From a checkpoint of a small transformer trained on Wikipedia.
Size: width 256, 4 heads of 64 (1 for keys and values), MLP 1280 GELU, vocabulary 8192, 19.4M parameters.
Architecture: learned positions, biases, tied embeddings.
Each number is 128 + 32 x the weight over the matrix's rms, rounded and kept within 0 to 255. Layers, rows and columns count from 0.

# layer 12 MLP down (transposed), 1280x256, rms 0.111, rows 1132-1144, columns 0-127
[[ 96 110  73  53 166 118 114 167 112 144 117 137 161 131  65  42 165  96 131 153 135 114 107 180 156 110  99  42 129 121  89 140 113 180 176 176 152 182 174 109 156 115 106 191 186 135  66 143 113 132 104 124 125 148 156 105 183 180  91 133 168 163  91 158  96 120  97 171 130 149 108 152 152 143 145  66 109 148 152 133 121 158  12 167 113  71 133 117  51 188 129 133  78 134  97 154 128 143 134  79  75 110  97  86 176 125 142 133 166 141 115  63  85 190 180  97 124 141 155 106 156 122 164 146 140 133 153 209]
 [170  91 181 103 130  72 147 135 137 133 122  89 129  76 140  78  93 132 134 157 126 142 136 156 140 136 172 165 104 115 164 126  92 130 141 121  98  87 145 157 133 115 186 100 108 154 128 113 206  86 132 161 149 156 137 192  90 102 151 109  76 116 134  95  88 139 113 205 162 123 132 153 111  66  89 167 130  90 182 140 103 151 140 130 102 137 123 145 141  86 178 106 113 137 121 197 163  94  75  95 113 162  94 131 136  78  98 106  88 193 167 100  43  90 130 182 167  82 128 178 112 100 146 123 158 145 108 195]
 [ 85  57  95 127  47 136 101 161 140 143 124 144 154 114  92 158  46 130 139 214 142 127  95  78 148 118 126  97 118 134 167  90 142 174  94  64 107  99 117 139 121  83 108 126 136  29  75 103 100 146  82 136 159 162 148 142 107 102 153 120  98  79 102 147 118 161 136 174 115 129 150 124 173 124 100 164  97 164 108 165 141 148  29  48  91 126 166 133 106 116  98 133 124  85 151 143 146 134 119  87 168 130 159 133 132 113 125 133 151 153 152  86 116 154 182 113 114 114 153 150 140 173 105 132  96 156  72 255]
 [132 145 125 138 154 144  90 144  61  90  97 164 130  79 114 135 136 140  94 107 118 129 144 178 179 131 106 130  95  89 160 134 169  64 145 116  90 143 150 152 102 139 158 116 127 121 110 123 119 113 110 104 138 140 163 136 126 109 149 104 143 111 165 111 102 136 167 114 149 123 141 115 106  96 105 143  95 147  75 132 131 134 137 134 116  87 126 104 129 226 151 144 119 145 139 132 139 142 182  90 173 179  89 124 246 133  56 119 163 197  83 105 118 172 157 166  82 101  65 105 174 113  87 105 156 119  93  72]
 [111 136 147 127 124 127 205  95 147 150 186  72 133 125 174 182  83 164  76 148 187 122 156 160 116 145 144 113 124 108 147  62 118 104 114 148 140 116  89 172  63 119 132 183 140 155 149 125 155  84 157 185 164 160 128 141 111 128 133 119 134 111 129 120 137 114 110 107 120  36  95 115 140 113 136 103 186 155 154  87  86 137  65  90 133 149 129 150 144 124 113 123 142 138 115 135 152 140 105 133 108  95 105 156 120 137  89 165 157 133 154  81 157 138 100 163 145  81 118  65  82 115 167 166 131 140 137 138]
 [113  96 168 126 112 109 140 137 129 106 163 103  99 116  92  97 113 133  93 134 120 114 187 160 134 120 117 123 129 131 136 132 140 110 212 108 117  99 122 129  86 127 175 177 160 120  92 115  83  66  99 138 171  84 169 196 181 123 131 148  84 150 111 114 115 159 117 153 200  96  90 102  98 130 161  98  77 180 106 131 102 138 152  98 167 103 135 151  69  97 123  65 120 118  95 119 136  96 157 174 133 138 148 128 122 113 154 164 139 138 148 108 152 155 126  85 149 131 110  63 113 130 147  96 156 198 152  86]
 [124 123 219 157 166 151 104 155 135 118 215 170  92 118 165 159  96  92  54 156 108 154 153  94 152 145 104  63  83  50 175 193 110 119 139 132  93 113 116 157 175 103  92 129  85 104 104 113 101 159 114 127 127 103 161  85 118  66 148  91 181 135 107  76 115 112 122 166 146 188 126 115 134 119 139 105  68 104 115 131  87 130 143 163  91 126 145 197  73 122  71 225 105 148  83  77 143 103  81 130  90  88 100 145 150 147  91 155 144 172  46 154 173  50 141 127 147 160 150  92 124 117  99 146 122 110 159 120]
 [ 75 161 114 152  77  92 137  89 147 151 167 142 185  96 140 171 141  60 122  59 173 177 158 165 109 110 103 131 130  58 121 126 136 121  68 151  50  90  67 127 117 203 148 181  53  94 133 127 130 149 120 153 147  92 143 144 180 116 132 139 130  73 102 156  91 129 118 122 150 137 187 148 160 124 120 117 160 110 142 105 123 126 155 156 137  83 100 161 138 173 121 140 153  86 171 136 114 170  85 148 105  99 197 104 180 120 129 124 137 148 123  94  99 128 151 152  97 110 138 169 142 114 147 108 112  94 109 180]
 [179 131 169 151 178 136 140 122 105  89 153 100  89 127 120 129 129  56  72 138 105 136 162 158 117 104  75 102 131 196  55 108 108 159 165  30 117 139 187 109 142 134 130 151  57  72 133 135 121  90 132 125 155 139  90 126 161 128 159  73 139 104 150 102 114 103 155 202 178 113 103 101 120 202 109 170 162 121 154 112 128 209 158 156 110 173 150  96 110 146 134  45 138  84 176 112  69  99 127  67 168 140 129 138  98 165 139  87 169 131 142 118 112  77 178 119  93 145 134 107 157 137  98 113 169  86 125 150]
 [ 43  88 180 140 136 118 107 119 174 131  76  82 165 141 131  95 174 115 130 165 114 166 130 102 146 144 107  54 110 178 104 131 106  68 169 108 189 150 124 102 122 109 197 151  85 109  87 104 137 142  88 138 116 173  99 157 168  66 220 169 143 164 163 163 123 111  74 137 123 116 200 137 181 153 133 142 173 171  97  88 130 102 173 153 100 158 115 124 103 169 135 149 125 174 137  86 111 210 171 108 127 162  96 104 189 104 136 132 161 130 185 131  85 123 132 145 114 146 109 154 163 116 183 119 145 150  86 127]
 [ 86 118 110 113 117 147 153 142 125 158 149 142 112 174 126 143  85 136 102 118 107  79 120 160  93 123 134 110  95 156 127 170 103 144 114 138 170  95 130  89 117 160 208 124 163 124 145 141 130 154 136 144 170 102 173 186 140 117 180 119 135 133  73 102 113 116 169 181 145 129 156 117 199 200 140 119 107 131 152  91 118 110 151 143 102  73 125 124 135 104  91  94 159 166 146 150  85  85 165  57 124 120 177  87 182 113 171 133  96 163 145 159 123 155 128  95 137  84 127  78 128 140  70 102 178  94  47 109]
 [129  85 115 162 141 136  81 124 157 143 100 133 146 106 124 204  71 105 124 127 119 133 147 105 131  96  87 178  93 168  99 146 133 139  96 127 145 141 127 176 144 114  92 116 158 141 137  98 136 167 140 157  56 162 161  53 142 165 166 173  72 125 137 135  95  99 183 106 183 111 154 119 135 126 114 105 106 119 119 102 152 105  91 156 128 120 150 152 117 155 141 109  94 114 150 147 162 144 148 175 109 187 110  85 120 128  97 126 182 109 145 125 144 156 132 114 144 102 137 118 149 173 168 117 193  89  92 123]
 [120 193 100 127 102 210 142 151 198  73 117 143 148 121  88 125 128 109  48 128  83 153 155 159 151 188 138 114 101 115 174 127 120 147 121 121 107 122 150  97 142 155 109 100 112 129 173 106 136  95 114 205 130  79 162 158 160 118  79  60 154 186 128 163 116 188  96 109 102 178 102 103  78 110 112 110 130 121 183  89 121 190 134 141 144 100 135 110 161 175 125  84 173 122 139 176  89 133 187 175 153  87 118 149 122  89 146 127  76 133 141  88 201 100 185  89 101 128 110 131 131  96 143 151 146 124  81  70]]
# layer 12 MLP up, 1280x256, rms 0.237, rows 1133-1144, columns 0-127
[[173 104  97 129 138 134 136 151 131 123 116 105 212 122 192  61 105 108 120 127 127 147 137 164 111  56  98 125 136 156 132 139 158 149  92  89  68 119  90 137  94 133  84 143 143 152 168  67 109 101 113 129 156 134 126 167 132 108 123 146 142 156 127  48  75 146 159  86 117 125 146 118  32 146 131 124 127 110 160 141 112  63 111 129 136 200 107 100 173 154 189 179 220 167 129  73 119 117 144 133  54 135 163 138 145 137 198 126 101 160 168 136  90 124  72 111 153 138 143 171 161 139 102 139 100 192 161 187]
 [137 144 150 105 106 124 149 150 112 111 129 134 109 142 143 137  74 143 120  95 153 120 111 141  39 155 142 163 124 184 132 135 157  99  93 129 115 145 176  92 160 105 114 164 140 133 111 101 125 120 111 118 116 150 130  95 179 103 156 102 172 172 166 150 124 107 123 154 126 138 104 233 193 185 120 160  57 124 138 149 150 154 117 120  98 144 138 175 139  98  92 144 119 156  60 118  87 110 153 130 151  69 130 177 128 113  78 165 133 102 107 166 111  88 126 128 161 171  73 119 150 115 116 165 200 106  60 152]
 [152 159  79 194 139 165 116 126  73 110 183 116 112 143 101  81 140 151 130 128  79  89 129  98 140 123 129 154 110 152 178 168  76 147 168 127 187 124 204  70  89 183 158  91 193 105 170 107 167 114 116 132 116 166 129 108 129  72 140  95 147 116 125 111 137 160 139 176  78  73 138 129  73 125 109  87 133 110 107 124 149 143 167 105 199 127 166  84  86  93 119 111 143  82 154 134 134 154 149  75  89 183 145 180 115 108 118 176 152  81 105 114 146  59 175 189 160 145  89 168 177  76  44 159  83 121 144 133]
 [136 123 128 157  85 159  71 166 107 113 101 148 144 105  80 110 104 118 154  50  67 133  96  87 140  89 104 110 119 110  53 158 133 155 106 134 142 119 136  99 113 135 169 111 167 111 152 114  93 114 117 145  95 189 113 110 107  91  92 175 128 113 143 160 107 100 139 103 132 202 113 170 140 120 137 140 138  80 112 145 115 107 127 130 131 140 101 117 129 120 117 122  76 117 100 119 129 134 153 126 147 146 140 119 153 169 109 162  94  97 117 145 165 116 129 106 114 195 215 211 140 112 140 141 184 111 131 120]
 [ 75 103 148 141  96 147 113  93 130 119  94 174 161 130 156 117 162  54 164  62 151 172 179 111 122  86  86 121 122  94 151 144 158 138  99  72 158 115 103 126 111 154 169 132 173 159 164 120 144 120 121 137 196 158 133 115 132 149 112 177 162  63 147 139 171  63 128 167 137 117  97  52 119  99  93 145 161 159 116  85 133 107  58 120 173 168  94 143 191 138 162 136 182  99 112 161 132  99 141 140 109 160 189 148 175 146 140 113 154 117 162 162 104  98  80 136 126 130 140 119 137 136 109  91 113 151 123  97]
 [134 122  99 102 121 125 181 109 135  88  88 165 126 168 107 108  79 130 106 115  64 169 158 175 123 160  93 113 102 109 151 164 176 161  86 105  90 179 106 146  61  97 155  98  87 102 139 124 111 185  83  47  61 165 151 103 160 119 104 138 171  95 101 141 120 107  96 105 122 179  98 118 157 121 121 135 128 135 144 111 126 119 249  81 115 117 184  86 146 150 110 127  62 145 120 137 167 158  88  94 145 116  98 115 120 112 106 133 108 110  89  74 154 107 120 145 119 120 202 129 141  86 151 154  61 163 160 207]
 [191 154 120 153 130 120 134  92 149 123 137 159  71 112 147  63 116 151 151 115 196 138 149 106 132 131 150 140 104 163 159 115 138 103 106 149 158 167 154 116  77 155  63 146 126 119 127 130  92 153 109 145 133 179 145 146 121  72 145 142 129 181 129 183 149 151 116  95 158 126 107 152 109 136 116  96 161 155 162 117 108 132 143  40 169 126  81 151 150  44 110 143 169 164  98 167 131  67 147 146  86 117 139 162 125 101  82 177  86 201 114  77 136 127 162 121 142 159  58 139 107 134 127  94 159 146 116 114]
 [147  33 137  88 139 107 176 127 178 103  79 110 146 135 141 109 126 127 157 140  79 155 157 174  77 109 183  93 124 130 167 181 130  88 146 162 179 125 148 130 180 121 149 121 170 113 112 112  83 138 158 120  81 119 122 151 154 136 108  68 123 137 119 109 191  73 134  30 125 132 134 134 123 106 109 142 181  91 149  93  93  94 105  56 137 116 105 119 157 138 119 108 132 147 105 182 209 148 170 173 131  98 154 121  56 163 105 186  92  68 156 157 118 126 150 144 114 133  90 140  81 118 157 116 105 132 120 144]
 [116 103  78  67 130 116 111  65 158 126 136 180 134  86 146  95 107 114 101 139 117 218 137 127 122 104 122 171 151 118 129 119 111 128 122  34 126 107 157 115  60 119 153  86 156 129 124 178 116 172 101 164 144 155 120  99 163 152 144 131 160  91 122 145  81 180  93 128 115 109 130  96 114  87 158 168  99  69 161 140 169 141 111  93 107  88  97  93 102 137  96  96 152 142 139 144 146 111 143  69 223 139 142 134 108 219 158 117 152 123 136  52 176 147 155  91 143 112 169 153  67 164 162  85  95 142 129 127]
 [118 147  96 120 159 102 114 134 114 114 130 147 155 169 146  91 120 144 154 134 117 144 126 169 146 119  78  84 158 122 180 163  86 115 115 124 142 122 135 200 108 153 157 172 126 130 116 153  70 103 144 120 166 143 124 122 119 176  83 158 111  92 145  96 110  99 164 140 151 112 152 123  67 101 111 132 117 142 127 140 127 120 148  93  86 131 116 130 136 169 132 167  88 117  97  87 134 106 134 109 127 104 194  96 116 120 125 129 109 143  98 157 108  56 156 128 109 143 125 157  99 114 182 121 136 145 180 123]
 [138 124 132  27 118 180 143 133 148 160  92 154 124 174 114 154 149 143 106 114 107 151 163 159 125 120 122  88 110  50  98 122 117 108  74  98 128 165 118 126 186  88 111 127 126 125  53 163 128 160 133 106 160  96 135 166 138 143 116  75 115 119 102 122  57 110 201  70 141 101 152 106 138 120 156 140 183 109 147  73 113 119 152 178 116  94 125 102 167  78  98 165 123  50 158 159 104  45 120 121  90  77  88 153 108  81 115 104 140 103  85 146 157 147 158 127 127 129 113 182 161 161 137 165 101 106 120  99]
 [120 135 177 119 131  87 145 135 143 103 133 102 127 177 135 163 119  75 178 138 124 190  86 144 100 152 137 105 153  73 107 131 131 125 107  94 122 159 166 132  92  95 115 118 182 174  89  99 186 168 106  92 114 129  40 110 115 142 130 113  55 135  94 136 165 140 218 136  68 133 165 136 108 132  78 184 123 129  90  94 194 143 140 130 200 110 130  96  84 132 134 134 119 159 191 199 101 124 110  98  82 124  78  77 101 160 173 162 133 125  88  48 159 140 127 125 172 181 141 120 175 154 128  88 161 131  86 174]]